{"n_layer": 11, "d_model": 192, "n_head": 6, "n_kv_head": 6, "head_dim": 32, "d_mlp": 768, "vocab_size": 1024, "activation": "tanh_gelu", "norm": "layernorm", "norm_place": "pre", "norm_eps": 1e-05, "positions": "learned", "qk_norm": false, "attn_scale": 0.177, "bias": "all", "tie_embeddings": true, "parallel_block": false, "init": "normal", "init_std_qkv": 0.0406, "init_std_o": 0.0, "init_std_up": 0.0406, "init_std_down": 0.0, "optimizer": "soap_variant", "lr": 0.00695, "beta1": 0.95, "beta2": 0.98, "weight_decay": 0.06, "lr_head": 0.01, "grad_clip": 0.5, "warmup_steps": 200, "schedule": "wsd", "decay_fraction": 0.653, "decay_shape": "linear", "final_lr_fraction": 0.0, "batch_tokens": 65536, "seq_len": 256, "doc_mask": false, "train_tokens": 286700000, "steps": 4375, "dataset": "wikipedia_en"}
Each number is 128 + 32 x the weight over the matrix's rms, rounded and kept within 0 to 255. Layers, rows and columns count from 0. Numbers have three digits each.

# q: layer 3 attention query, 192x192, rms 0.213, rows 93-127, columns 0-95
# k: layer 3 attention key, 192x192, rms 0.2, rows 93-127, columns 0-95
# v: layer 3 attention value, 192x192, rms 0.169, rows 64-97, columns 0-95
# o: layer 3 attention output (transposed), 192x192, rms 0.157, rows 64-97, columns 0-95
q93:113129158122108184141139133154133150137082161130112110146118152117094094066145116129167177184087166123149103086132113148104126146157143152080148171117086084123109178197130135109134061117156148117147158112161161077141104120135119110113061178143127084185095141156106148154155071101090070143
k93:109091126087132133121124092141121083105099141133109087119171149155119153183156165133160100136152167124137144103047136174181155083162112184120134201113154117137113100146124097166196133098147120138087115146160170106142098080134094155122135164140090152160069115131168094125109104143092066118
q94:108134121124136072110117122168080181134121154108149136133105106159098116122146158088102124132126147161113094144065125133112097103152111129123080130145174096080167119135136114041139130134189134154125171108131135138131125140141115181092118130140092115124102123144122104177085068148108140117
k94:152180044137148116156092117175039122144109137135090133134151110076128059118171158092123126120146114174068076113127140085102094161154133145098144112108142139158074124098173121173226148101091133120146115101133129094121123123112154125106136127088171118091108087141144126150164148062084144144
q95:156161129120154132117076141155145170109131139113112090149121106162126128125093103126168186205174120115089115158176133095123126117160106119123174094148119103133140142040146122129134083117099135098168137143124106104155178053140107129065164150181128055138115102126135091183137106143091147099
k95:074153193125139101112147158122132155098104168166121145137109094113140106161112155118155119058099105190135137135108083106114141063145134128168065143158110118126130105122085110137172098145101113150168117097151128096156169124130145156109181138143142174049141130113083177119122068076154175133
v64:113167150101166092126136147071126118116100142099147181089081158153106101137140092142106126136185138130069138126112088128129147130179094155139153169140091071144108053141179110119151135163115134138103105081152108095080111125131136150105081148138149121131170122196125117120134137129096173123
o64:134184133102067153163105153151161139152125071125105060165131117068106158122165127132157121126067082168176154170133158153108098098064123150137146086141132091113150171144107141132112145162129153079137150201116192104166115156111115112162154142131086149124040171053085180133111154147125108114
v65:209120045138131083169159092097185110154196134108126189105147146113183173125130087145129081146135110114117065139115113187143136137157091076160134135143150149149139157115162112118092160106084052158128156082111109183148122106123119072126117113125099117176133167166127127091068053167136133127
o65:103135131127135134094098138191151162117084128107170159128062145104108154125140168132167133122093135151131091059109186122092125131118135133085141124129100137150155174147096104122168128142197183124131124189172123141102152141128112161126103154113111112147122083114123134167207119124142139146
v66:154178156132173137057070108136143143126114105111138149111109101100110118207092082115143160126105103181098128110140126113111119147108152131143100181101113139143122131138083081131137121132126185140105173092190085119153162133089134128099145136171147094115113105138137099069129088108139106133
o66:097092142171087169178114146165115107151123135132108174145155152152170131086104151136157057103128149091180131107181173101157130122088134145135120048149159128101137125126201137089106152120102073127122115115095115140087160125159111093121152186121169077108137191078157092165168188149119116134
v67:053088122152158113077100136147153127186180092119095132131084130149176138114152097116086160111189178101095167137157131141069132135122151187118089125153060140116138151104100102149119097135171103090118089150138113158131098110092105095149124071104154137161058150192129144130095182112072095083
o67:117205158141143074141147101069113157053123212121080148094111124140111122100144201140161166157132085110128140130125096156160154151177166143158185109150157114100186062135184176155139169099091109183155174119094145116125162157115168126128144187156129126109137133059134115133166101114143132190
v68:127109140160172107080146104121159083113154116128112113124126131101121132130128159182110132134154130099118154155122188146083061157168119127140114101129135119153122118166185134142143109116086102114120147112147152176128103116114167137106109088087142051122130101097137135099076175159143139189
o68:131176126093100138151125116146138169147093118148154131151131137126179122167143127059178119096127172151091129092133144139130166108147130114106153199180153138093191185133150116132100134091136122151125163135158111083123175163149120095155118116100100142140103135125122176160158131098169124094
v69:098139092182115145128145123112182173162131137150198096090079181141135146157087134123146130072196136158115148086100148203228106148090118070159132093123133153105128123074126123091139113166122133126098075132140164138065093098137095113128087109124109145115169100090131092137146135120103044137
o69:165142151089133149127148146154104142129132082170080101102158146156091099129184174169126132178142162111124140099110112143117156146173139175132142101126132188136115141132158094122138109136144140145054126160134171136158085136104119164116097176122121132135120139151105126145142132129149134168
v70:159121146116080121153165124181119097106133169111106138128140126089176099096138176120156092184098184141163097106143162114133156129131106136126147086151116098113146151130106123140120138151102099154098192102102131110162157137123158156201109114122159169159133175159091149119093132116118139178
o70:087138126137152103110063181098147154114133123122108147136164162156146137122137112110121128103130110074117111146108063107121127104196118147084103113151096155122148150100109118089105056158143175109126094133142100163150134083131102074115152132143137064123129080115135129172132164149128103123
v71:099158173127115138085088161152082144161096189078146094133116081110167118162064146122178148127137065168105112141103115151150088185133121099181134160163097099070032101150154146105106105126149117156193170181167196080112128103111114145127136108152159115114101169134098154104103156126115119194
o71:083107061151194101128149152088171136154111091120112173121188115134061158168158143165122041151097158105135199166175098146122121153133151110108126118110147145154170134079084102104123147137085142104119099126094038125173124118117125140068086136145118134102148127121129128115179152105083113110
v72:153153121135194103168053132100113136104139092096168116133123188150135091068110134135135191168158095044079112168168100160155127188172145096131154171170092133111141165131094169097133105141178071107125151143159156063128124142177143137085121106077135080143111176183117125097110061155085122138
o72:071117184075079127116148075172121133117087154118114117095097073091141129160136115126113042063129134195117102164134103143105103098121153124167120108105143098127099105064071134164089112125121122138107159100076089140108117139100113095124150027120119149146129103061151135122126123114163132154
v73:149067165193087135134128128118116182138161132144151204117174165133084195180160163201164124112146097131140177140114142093119148149173124108155160129099147111127135118126093127111130101151168096133132081140181146157128151086097142072106066104098085091136121157120169158112161169114155147148
o73:134166129145102156132127155204134077136095072096094066104073143157171084072167183099137149171150184086095124102134168168167172124129094176109118151059134107174131114102104120167051150113135114142141157079159073133104098123186131182124152153137090127103129117145120083154113160144109080146
v74:096128088165119089115045125107190075109136102135135128127171067127143159128139117116126133149111160084159146109112185128150110186113199153086166132133128130135109154127098113131127126160124104118111165098107107124112071167109110105204099150145147185139133118120072080117122124160161152145
o74:193081118086157097102118210130092148126161145131149118191077110119136120162108122176101120113169110133080118113115061159107159136160116096124131176115106181097171163128173160043066112111093147139151130148106171123111100133157145128098177142117111158090125080173156175166165119130104157144
v75:118110122074123143119126123141099118113125147104072126173090157099116131065114116118086138113093113167197165219087134131157122106088114144149094107119066124109145108086150107141104124097080117162100156115109109149164121092113056104114117145122161131128114156143171142163125098127143147106
o75:062191155168168123126130160111129094152169122134073092104170129091111129149095137109163100108144160116125137094139148104063150117110139121153123142100155110150084098152132124106187111161139095112100133095115109181143226190142119123140126090128151125129139090121095107122176129163069093117
v76:130125099151097076091140099139106135103154116102183120099136109164127112178071116131130152118077114184089120114155152126129120128123085158197113054125118203179133148122092134131114100106124156099203131091140053133102141110168141168135122133104150130095138111120160188115161124108139133136
o76:108086142122158152168099104163128120081115158177133174095153120162107158108142179105089106103109128114161143158138112178194090130108169128042126112112100065131186170151152092131127092123108106116076091099143143078152143098119144157141147096094126135110110106147143087179151093161157114141
v77:160144117110128103155195095126103136165142150152151095132179197100106147166106091168136126121134164132131095165129145122140141126160107107165128129103130073181099122129148149156096179177176122078136153111135144135143111099132139123095126119104127104103175121134087132109137122134158086141
o77:129155178137135087149113129139101128121143167122121141081112090151119179118124145083177101115154131123151152100110100155111165098072117124115139063127157132141139156115121098126054088065158122203097140184124093121136161124148112152128128152133104202092137123134087106154163114126110145149
v78:135112171111108131167140092097160154123086111158132151168154052102084118138113114094146080158167092053129137169116157164055119092112091157106141177119133115138158142133090141180103053088128087140155133123180120078114152125106180153099124164143189149145154124164135189102150101111125149075
o78:100121079133134136103101171148075170097138151104157105130110164117167101154155136190135165082083187153098135093121074132107155128098162118094110159148167128137101145061176118095178166157084127184169117141088183137145074142129140124105134159104152135138155141118110122115124127139117158160
v79:085147128058122168112105109108109048089157168113132060167156165175106159164102130115167129160157101148113092128162159128150115048139117090127114158150140131080171126152121062149117157138122106142079110187125116113207102070138123118096103104123126149157170136172172161095111131120175130148
o79:166129132124130091125158176100101107137098083170140206158110123103073111116172126139162181137135166137152134105054142162131088136100114122137190105122134129155070118054131118156120084102108139134086098097120181084123153101148083133149140115119135137068091132089128076141121145115092129130
v80:154099042155136142152071147087156137135174140142114112108107084141138136175158117078113132178102173026181150106138119141098125117162123113099103127129079117127154144092157132136139163156120088077159142145090147095100157081085152080214116130123085121127127145171124103106140064143134196124
o80:095123117187114161142142106111084136072103130184135142141135161077115079156170169138108150123161132152091140139078140123129117151073134131090115121117125121162126144156078143154135111103149136177114134141119132153124143118162178104038134097160155142119109118087163153157140126092163129180
v81:145177128214155073040165195171109150140123061107104100119086147129118130121163113136078146118115093120141097134124127161156114113101131125134108086203135104132114131136095097139143077104088138138170114113106126135109103116151163069156136113093090122167180208127127087152102142149157168125
o81:098075100088090159179141096117137068123077180154119129121168166167165129124139152073151144133103079125097178135114098127113130126119085143106138143174092129088127126083119160127111107170148111158122104164095154102142108172105115156089161138121169088106094102080161110111155126084090106080
v82:139142142132113133105151129116146086132114140143230148127083088074159078106106168117169125099132080142132151193151095098166104157156094174140120147071157127195105127165116155140130207135155141074093093077166074110158113180147167102102092193129134138125170149166099162116199080118138154121
o82:139101103090125119134166195096127137128160136124085115118146165136072146144096159150109098117131102167161148084096171170148174103114172141157108123150150100098109138114158113110022094076055152138125094093121095177073130144096151152099133094086123091143101169133147148146131137146130127129
v83:186151142100171105108125137095104094156114126113133095128162075156118144077068146115134143132146120153109122145051064098108137114067141090134144083099071138047149116147094117129147151119150143109113147128126135154142156129106165143073108108145123075132127179110099117133083182171130114079
o83:106121137154124172161151132112116108141166156138119116088125140090101181141129094167135127116093157094116123137205106120160065073187103156134073167153199133185128150123105184104144166131115126117159116072114120130090146127141129135140130127084139151113083121132137144157107078121069140196
v84:125124153128107102164191063175172127119087138171154151139167071127082122144143162135122137086150150081076093145126144108112094107116147166216100185092088144149132167149134106114095112073114106141088096050098132119053098107114106131151150120113112178086124156117187134128163168079083142136
o84:133106099092177087134063185100140120120137111103098080089116181135129132119172095103131118112152128171136147126168139122154163156132120109129108096127150147145153119121161120127115150147155196149199162163211147101165164129134172103119172082137102089149107131160087128096136107142232121117
v85:097145080141092142132087184092118109117141167091179160121108153168097083120115120152145127116139116092122139112142132147159114108146121094109104105133068105116180117138115118121161127136092102139127182092100136157143107113106144226132141138144123064149096175143117173146186140067063093132
o85:121135139062149160095118056122091146126092083122110135158157092093169135126115142106112148147095160130155130106116117145113102086105133150110144074118208135147112203080119165159106099081133151098146137192122147110134174121172142113116118123162136120084184115115089111145119100142160162115
v86:089109124085123105108141141049154151197160099095135105158203112144121128134094113125114140140085118090112101134137142089060125106117100148151131120132131123161168145131151159128102118094131142073112154164135156152138141153108135129128109094089101158108112133128125102106141206145148155151
o86:135170098151122083103090140158162131078140172145109155161065157102136132097154143115104082145193124156131182079155132114179173185141168086133138129127139131099096121130103145152147118119118117150102135138138153094088132177165155068118128097163141137167157101103155218127156086091105139087
v87:107157182150122173101174126089127157131116150179124105192131079131147113076127120083151148146167082112164126187101095152143203156142085126145145075124140137143111149105130140156165091103177135075118171154140156133199123092103149179100101126115141118106106192138087081165146138078131078212
o87:096170134047179079147082148144117065149107148116110117115101122145099080098135111168117101097101135088107115132138133096164082134089152121151144099187097110093121138100148134118093132195092143131126115101161125142047141151117113112129107142061124160063122088141164143140145162154128118101
v88:139116076141086140129195136162170090177117120156141129149154134092069140213100116121156166125102151107106156063130138163152141120150129102121165166127143129128080111096099126198110155056149183146146163159165088141113119092095128150166130173119152084124134121102146154125115135104161047177
o88:117125140109149131125075108110070164127204112107145138118094134108197077109130138127082128092189097136133166141063131096148146101139120117113154136158159124138086151146178137091146103108120112136061137097141118149141117124107109147143105100151130175100146102151136132112127086154135150093
v89:120095124184146163136115161132110157160094078145106115122134121129136118152135128115121116151116106146116145151142104097158122090141106108108080093063188118148148090156167114141091144173095144151134136131172133152148144171105095160157073173135106111151152109094162125139116127133144084171
o89:171194162111099088176135100111197081151116163112183090162154149145155147117149164091150146103163105098135121094140156153069076151148146210120169148174106158150128123132142142138122090078166120094103166119132074162152155155065147093061076092101140162141128120153107113129127089168100155079
v90:151116097122127116112123113119151050137153160109124104163107119129139146187099175098119097165125121140147138078134166154156146127116163121089161118100067144149110163164167106208180092153099099082156173112083119079154100139126139123131157104110131089114132102083113098082147116128095095107
o90:168120136158147124104107149147061150096076112167121176135150116146184100118140170115176125102145146150097075162174085065126119119135092132162083086142142085122150114144160113103122109073121154130102078160153134152099158163157128104123125132127129151145089148131179111143133094127171150111
v91:134136082172150138153147077151169131089147174114092114166168116167129157074134102152100130105128152191180114150151145139082178117153093128126116160170181083172094156125123167065053188134132117092122164148090149085117131105113142114150123132104151113143125140127159139183156025104084106111
o91:115178160071118091138136158121076149101095090084161132107134160092092089165111122095141121130138064141095122176135118101106097104058151138095154047097085149100133119161083129183143107114094191194159113110129115126172090120115139160184147133167098140120183126125105100134153169152149170122
v92:196169163159043119146087124143197112108151174136159119098116079092129138102076129131173106122109156084119140130100087051122076102178104133141195119154124099147055093153143100115087112124085081139092132161078124109109148082125141172084151088124144124110137165129167129123142123161160087143
o92:158115108087165149108150140108079110171159073168116106150133138144100110133195093141145142094137107105108185130211193249153163158135120089141150106109150132121189140064112146099181102165149131122160114111147112198107151142111093101184154167106115103171084109167070135166111132120108161138
v93:158112119115100096056087130100123136162139137119084046178175157136100147127079124178116144099148155112124129113102088164103154138163162145152134118113132107095120126164136137122112125150154130104094104054178173206111162089098122131096148123164107118136110147086182115109182111116117125129
o93:078116145121120138146137160122118125119119114177157127132100164145129162116163164086137120175102152154134126160113230104193076116130123144135134127134126156157153141141135125112090146119086141139172131166129089120162134140125123136132066152093128122106153140149098144138088129109137114073
v94:105186189146138134145147117130158139096158140144164158133133171093117117130146135125120108109115164124108100156128125089106119162116091104186091137147177083150140109202129095170113177091107192118130112130131087149131117091161131147112097125124155072144123068139149168121170171145151114129
o94:155075137152138131117143108138119111152103135116153124123079103138096101166139110133193185163127117097174121159142130164090146139047144171133175101159134108117102131097127124126106056131155119146123110116161096155120163149086153145141071171111075119086114111151124116112071071132098116086
v95:089125154121158098172117161112125156102138125150167105089139167114148132163138118164137169061129114087139116131194098152113076093179100120121148157140056164059123159122081131131108189106081122104172079076080127112143107196136093176138186147067153178148120159199084127156151156161142150125
o95:181116098121132132154070129189131143139147122148131150149104089203124153116126119124070159135083135123136068125095095134099142135101193117107119068128187135131174115125118071033161089158093140121138106135147127135153109179133154098076109060120104123167164079095168160062154123067102117135
q96:109115177097129187143186074133100116113163120136100117105102161126107068070166096135141131072136106085147134145114126123129111140122119108146142183108112141141104119192064136102109127144087120135092153119154138168114155129159153143115145111149126146097123124127153124149172141144101124135
k96:128176131172112138164115143126140087103124167128144133103137083165141194119148139158143107154157125144106095133087080125151161137155122130134135126130067117099109145074197110140141120123180161142156152150136142091073174072121149106147150142158112179106170130114143110110088169122156096140
q97:131153135159093126135162070133149134145133099099109076166098161096120076076153131119139136072118156069120168123097154118156133161119101161097178067103151143165089037157107108181178121111144115131173121157157131065171078146113145171065139152144166146103121116068088166096112123178144084099
k97:166131094152131107137180134106164107146133091140161123118133157149099153098072181123104113140162110146121127084156142148124103113135106150111143172163122111119109113132159077194146099129133081072151088194103150111122098087041096086080098139166108159150144170159108114103105159061081144066
q98:114144141142159144121123166102122049159181131122071143123140078173079154172162108149103135094116119159099159087145126148125122118135125106124115144126101092132164132143152163164136200126107096143176149129138116142153137115097144127106162141150092173105101172137136065132141133129152140113
k98:131076153106139091141116121049218045156130107122103113126140117151141101077110147145145129116093105142172127109152150150088105138075152079080091137136119136146164118107130071133099091190170164112153152154105187110101228124158089137141085119078175132152123123124143116195102125156126108153
q99:082134107104114125127148167136147108154144166165104091150177217167096152079169099153114150082133108180110161123125102125169096122094112111096093117123086130094113127112072142116133113101130156117145135111136179117089141134129061121146173120143134103105155098125135164095166127117181101067
k99:143104113110135145164112124107148136100191109117198137143136094113119085086110155107129151122083147145129158098127108170125086111166203155138095137072103133142055222120117069124094134131129131135134169097131141065099127136081145132140198093158151130173074175061202115103180137192120105147
q100:093138086158124109096149139095148135109085139131164127154158175102112122114099124115131074068126137127169120104144160142172143108197139173117178132128128097099147131159134107074190160145153120109109061110182124093075155140154150117132092142117183133115079136132135128160082127084133096141
k100:146129103162190158128165079170105135093119125161175129093092135137123146160079096107114148134095128144073099124113138161221122123147141136078112102209123148093123120111116161128150180068111161098143106105091083148165113108105093113147203142139140159115122130144086118176114107115121118084
q101:088109167158143157156152119107122118137182139157103106140141125122116131150117126148118120092154118072106122100126088114117167105175156086127095118124113100235130130188088164129103158082146167167148135150097108159119135135103152139129119148115170166090101131068105141184139174147104170134
k101:125128098114143181126126159074107124079182126115062028089147074095157119112129085135192111159143135166137099142129164127099124171133159148118067120071113101084135104108143159121174110116122179137139153136084084157179110128207161074151111145152093142096189112119117148102161129133088099089
q102:159133105139132108156114136112125087160144098153080135141115140151133160090133109124107139132147141125172161068141103110111120137137135113147117156114115077127108171096085164144125166112161147162104088151158139102121163133151148101121081131147137128180131174126156170111120109135133150121
k102:092149169083114132109099117091145110133071131131102126175151127086129158128128097130139130151121076126104127088139141117139142174100113127102143083124119155151092178131128144084138100153152176094141079155161182113116151171136176170133160179158141097102106072099122203103122131093141157116
q103:188155117061096113141134116103166089166104130209073145137175085172144153140172116062148123154197166127137081132106137122131122107138130152103124131132131124156152100121166128191087123122143128123140115086131111147172113148143082100182126061170098152068111069108139120119141139075146143129
k103:142088122125104172088166145147143200081076164222111118137042133131088063066152141160199137131158104062130165141171158161083123127173138067112121112103142096116134144123104079085080184110210098157110098115147074082122157116142128089115177068182105000066128123119185159149184106131118141063
q104:129126119123130163101106110121160104110182106108182172159150090117140178173091134108169121109111111170121138167153144134148152125193180100094132078138073105090101092102177103112149172130134152151109118120148147129103152100125129124124144138150147108159148085119145144122118120161141112060
k104:133098134091171086117149209127134110073123182074058126130131155138074122175163110160129128171063114099097131134168163086126106032140110161167107132143155176094190076141135168171152165204097163160175163112112106132102159136155090134129135132086175166066102167063159128129172135073163164166
q105:128159113110124096126187033141082118124076141131104105203113142158108166176158173162102115092063038120108135075187126174112167092142103094186084131084133111075115125164096109127170118141146177152130180105186122114111136099130077112179144176157106063159163132111043101143080145100148130184
k105:154113141107087200079145091128132154071199134145088163101166143076074126159098100132178113119139071149134141104144170107089180110191107136138117094136149136148150162087113147102165137188134109156069104131099112119118093135098121155082140200173105166147090129139087180170168108191136086121
q106:078159109148183160133153165162093120132113159090162081133138135082089095144094179091172134148088105113128106095110135126098219075049134168129178137099130146126108152112121136197062170157115148135150117128092130072146084116138118138141087202096122119114120146143118110155080107157120081137
k106:131069101130138165098104159122182135115156139123173180178102127146157096130151183101116141089108122141122151158119154184164162140169136097127169125176138092118152082182129161192093103111152123138115112109098108177120096140128136136092210163092188113118123139177053107136136137099141100085
q107:090110161154080125089148110153100150147138120163074114167067218101152116082148117073142110125149156154126132175145105138145097130136182182121084106138125122175096140128145138086171152144100134085097088130067154125076101153104190144152133157161142117095122090137128149108096140124161126130
k107:158125124126137142088075139156124153133092185110135074138130136055125117175069112094155158094123116171191122085121164149117116132163125110088051118120134141129103196163104158117098136099122135075156098139092161111110179154145141120204094139130098133109060110144115091115155110149113117192
q108:115112186159149113171111139071114121181145127178098151095181180144081117162116113123064183138107112145100108157119120079046114084119173199157146158071150179106082088092190158146164144089099127134130105132053149148109138133134137138125132123178126137110080163130062160133140103118058100108
k108:136085129123099108102092148151108127120088167123169108131125182138177160114119098163115196126178087132174061142133169116121094067199187140068149132086142131118134044126109127086143065125099126126158176136144121098138153162111112101078107157130110082180074123137132143120203153121135124113
q109:147153163078176175099141104135139166067069124142144129172132130105139090119114118125090158132162172100150129153128149141096108106194099094112098148074112180133126117118101172102119057053136147054083173146192155106140141045122123104099094089152159163133064158142120104093133167134101101170
k109:116158140095120066130180125141144159154111097124098126080159061140171131127212131166223163129132159127133110136180106116127095090088079133142122057121155121112124115098136118120112105151136128139127132050170086103115100155069157106175107150105100180138146060109089118094104055157099169203
q110:145159132087165168074096106052131137063087154140121156136084135136174145113142109115139096161119149090215107114161117137116084107152123069131119189163138145121143153137156204098156144180122152098153177109179174113117100122150129154115184160150122084142153103143121186144096088078099138137
k110:146195106118125103116146107180117102149115166128082150133129174141113083130114083126133132118134091117062183168059103078138127164096099122094135088109166140131121133077072110148106126150078139166114077170114133086159147094158125143143092113160140114073099164096185094106111110151160124204
q111:187107047172106170099142123167088151089121092142090121115086104157148185170136101097104117194140128156105147120054155141117087125099139095160094131167088153127133154064143151132113127098136157122172097147151076146106114155090121106110174107128128160152125100094137168140114109080149123164
k111:123093170184144126145070168191081100162137166114167160137123170092120098139182110172165108115100100175107087084142118106129120140110134137133189134083171139089066117159122118091110092111129142120157076143134102148142146152154106151130128160096151116102112160144141147116131161123114070118
q112:122119125083145138138101113105106133193140114124126167153116077139172103086129119139126128110127095142112134131161118113065088076169108155102104115102137138111136122071055127138146140161077148140111135121100118149096140119126150095121156073141164145120081092079152192138202152142105114141
k112:069132116135111119147069133164117189116137114123200099152142132110126118093069123174176111154117138121141074047131145136154084134084133176140107113160057101123159140091129197087162135115167145161090133138180079141118135105101121099122120120128152115106172129130142168127103079094150176187
q113:085136186190104136134126102097174114145151109136148069099117117111171125118138169135161037076102139128168089168110177153131110115060144141092162113126114117149139109120165158151182142054129167100143148145106076101112136184141104137137101085079120132157125140119125142176101110173121147138
k113:143170131093136128203123152132130170151109155150141136085150118190099117127145141128104186163113128086105071112074127123096120186132120162100102111132178129173140123153099140133144172110125112096115089096120153146154068127146128172167080130168107121148150092133093068106166146069070136132
q114:130128142141154166118161148151122167153111050118128179068166132098102147138114123134098113027085126069125133124132105221145130145124094130120150159152135152123089123119123166123088087024165137116129147142066139113089107148142133120125150164143071147100133114120160131158146123122076154096
k114:118118151109093137132200151128167137086109114071153128131113108116189175162187100111128151166135093208118171117098146180118103128097149141113173162121118105082140145144120105107082163155150115098136059134124122066197096060141170102129065120090138182086126136120144109151136115165099115125
q115:093139057176150077118106105159090110171124156159168113140105184154120121168150182176128159127133116094116156120130151134124118092111097144113100125105117107104170114173076152183165162116137151107172139155100098145057139164144106141157071072158115139139126112100128117121083117156116128073
k115:115099175138085182185118102105188160113103087130119151150131119129103106123131102087099182166124162142114153071115142141082131245095188136101143153099046161109145055105093127050181126113149107100104058147139166145112110103104108101118147115095112087096146139157148123171130122153129113136
q116:106219106092108103169092102147116158157123105076093087150133133138111072130127188123151142159159075121102112172105118075168111075151131166157120153082090130103159140162104069092109125073117125074119126149138133121072081089122124107069138101175123114146140185187158091120085144097117125142
k116:092151131127120126163087157116225143086038067122144164153139112049181121169142134161141089138147159112116037125098149146091138033137060115126161097153087160173092096100143119108134098114124086170117169103118137187114120115137134139140184176081125119127147156105184177162135082063144111131
q117:147102064095131094121139151108109070140072118161184165116095182100201137142102104114109120083154043144141113113082078089188150091146137127126209135161093080125118135086112122167121106099157069159153134122134085170141174153152137147143122202154152038067157097138132148084181151151152118116
k117:108179059104084118082140112118144143089084181101134132163183122140140111150105127090093169133078141067133146133135146114104131114110161138118155156136142137184087070181163097191123150127177192124096068134140123129139097099086114133103166100116150087114142142104127147135146148141118103113
q118:069094150130132155148142129129068123193140122138097142113161095142126163085160181055153132191128153107125139083153093154108107124155101186136178152170094117161159115156166124100121120080096049130098111126117170144116158118170125130144133138102124136144111107090114074142140052150197133162
k118:087154155096122134106145124142118127058151184172162144108096139121182177105088084152111078135094135164119100115154146150106086137171147168100143090202138168114108160137130073112060144181189201118118133120113166124093158126135125116155097146120183120115110153153083149161083107110141071090
q119:106103134095083182104121121122144107118121148130091129123085151142145126102083118167110138137142112133098077132095106182151168111149082150083147122174138157121102113146167133106132106107141103079151145130117114137120151121157080109127122139185118153150151079145133111084126100122164070095
k119:122102123129135168168135139077120068146146181115134133118166113091123138184128147097130175158131107105139146148065101120139181118105156112138109085146119076048120089142096116103161124126092138123110126101149158097114107165108112073161122118158085126065129178150160094094127128137095073101
q120:137112045117136126093119139134118060173125159177127174123061160188124130148125129157134102123134131085148097130091115159091149150158138152065140150133107079110174083097152144088107168130122089168142136115123171134069093164104155152152151185139132156149130143135113085128145129122124091099
k120:105140105169124134169131071143096112138115069162126119182166178146091104137152139102130152135118076140166097125131129107097120126106133116129151129154132114091109201164173143114150142148158132130120093133108095117163137153161255124148109124108080102103130127166123058133153146115112072133
q121:156088131061159129092100088086121141162109160174148168133139170162184146116107125109164092133140050073121172167123125133121082111101121178133114082159130115111117144125188155194091085142123103075146112122214167130147143127108121153152133081082145140133227143144096134118116147145180188073
k121:115152155118185094154145167067116097184156097060128114120055151139150107139146143130092138139152113151176151006120154150113219096152087150183187095141137192084144095127086104147099123102132187141129128154145123106131139145142157157117160031221095159128136112113087162103129125133128124102
q122:094097106112131163138091107170134132114115113100139149086134119133096134155146115138150100191126131117132133151158140117175160135137099136093124077101100126185144101157079105227119167086096091062152044218122137058141099144120102071136090155190162174102143154170113112135105116151080107109
k122:134161129139099125177057077088148142129079096169136029141154162119119105166134168122055139075134102130071158147099116172159076119107092134158129178099167194104128164139141132138136103166141048156181148105118131109155067144133153121136121151140114071161170158100111103114119134132167080062
q123:099127130136146160089113089193176120145137123101139121100135094153106095153137159166148133051074149064132090128132130114104137119062148128183216100106180157114094093117149134102145142106113092098093134150069125193100142162077085062127164136172176100111171160135132164135095175138131200170
k123:157135113136110165159155103120124174103119173092124151084065073136128098178120150037129119140161101165095075099139145080144064186174101102127148107160122123076089123094110151180160112196121080097126081102104117199141110160154146155135113130085116137130153093077116177085146109153141130060
q124:125160095146116068120146081095091122135013094134107148099133146107070163132125087114082104128117111091094172082108108155149137113099090176086083154152101163110082098130104120140072089157156131084097168164137122141171132107095113086132124124097122126131098190145142147131162121138149159128
k124:112100067172132119141083106127108108094190136071129102123155178172192113141147096070155110063115150172133131194124129131105115158149087173132128126092131156135148163127114186129102075164140109159189095132104071077162061142095097118113154104144102140139180097115177128092105151131137096125
q125:142077078131115143118153161157145082107115090090177087093085145125059115161149154146135142143175099155219169097163116189162138058079169107140055169076139096163120106151166138145072125138152068173148147124151134103115090107119136150152118148147133108130093155130137123127132121123170139142
k125:153115137157128081135137085117126083121088129153099041133072079129186158137111102124115105149076134133164166144138132112103125173123149097196139108100161106100156148153110068140119156105168120212146123132111099142100180160122105100130117156176129174157118100142098157205108144120139134142
q126:200120162122168111104145181145134068161132116065131162172113125150155170124072146085150120124111151166164085135146098107118177065146142155131178164153118135150092162087137113155115110133154134117111134137147113105095173110108142095088108087144107146132147159139202142075106134148141150109
k126:083146164133099125113152139106179105127045134072146160133115106167130087135119111150189097107143094092180129120103170113150134164150125119113038144119129144113139157108149133153082116146086118102087129154144121112170119156114128124127158149122139110153205127138174134173146081126158090085
q127:123103148144149087134075174143146104130073165121096059150136159153142113142112168116086127120203183098118153111083088079169187174129165141131050091103177049118124129132077133146160133126136104119126150176151145100129116139164136130123122134128107144134153109131178128121173074073164145182
k127:131128177125193092130034157102088140147147105135154147100099153138124153120080143046118153148078149156170133091133140143129191136159077137197097132100135109196124125108135100120121130126178138154138190051152148151138110121098119111104121082132140146096084112157141095193063120162108088084
v96:120101109156110158155081087147149124144122117133094142015151152134143118099090085114084141157074126037125114176174171157146055104161080107127159147166083114172119078166139143052072150069103132139155144100151121096079127127159103107088142130117119097144194151049157127135082146156091140152
o96:155135108056137068117152150167127099120102091153161086153089156103138106108074147085153129120116146086159123089126127168105174120083110193103072168183179114123100100121153099174121124101130166147128141089140097152119097177173141157131083125113124159146142145186127136160170116098136130146
v97:111124110131130148086113162130151142163098130142103138116143109155149136120061164106115116211128142166112153098141090115116146162135112102086085110153175169150090195125105123137124125155087135087097165067147136121123125082096179132122108127097110109153146077165077130081141123160133120100
o97:117116191129131108098193086141115133111162149131087099178125134069063117113157164127114141124148106137114083128153096131086102103180162150169145141132136168127180140117127104092151137138094136171108103139111161110131136075131068100116161117103094133188170140147156168133141073132124110107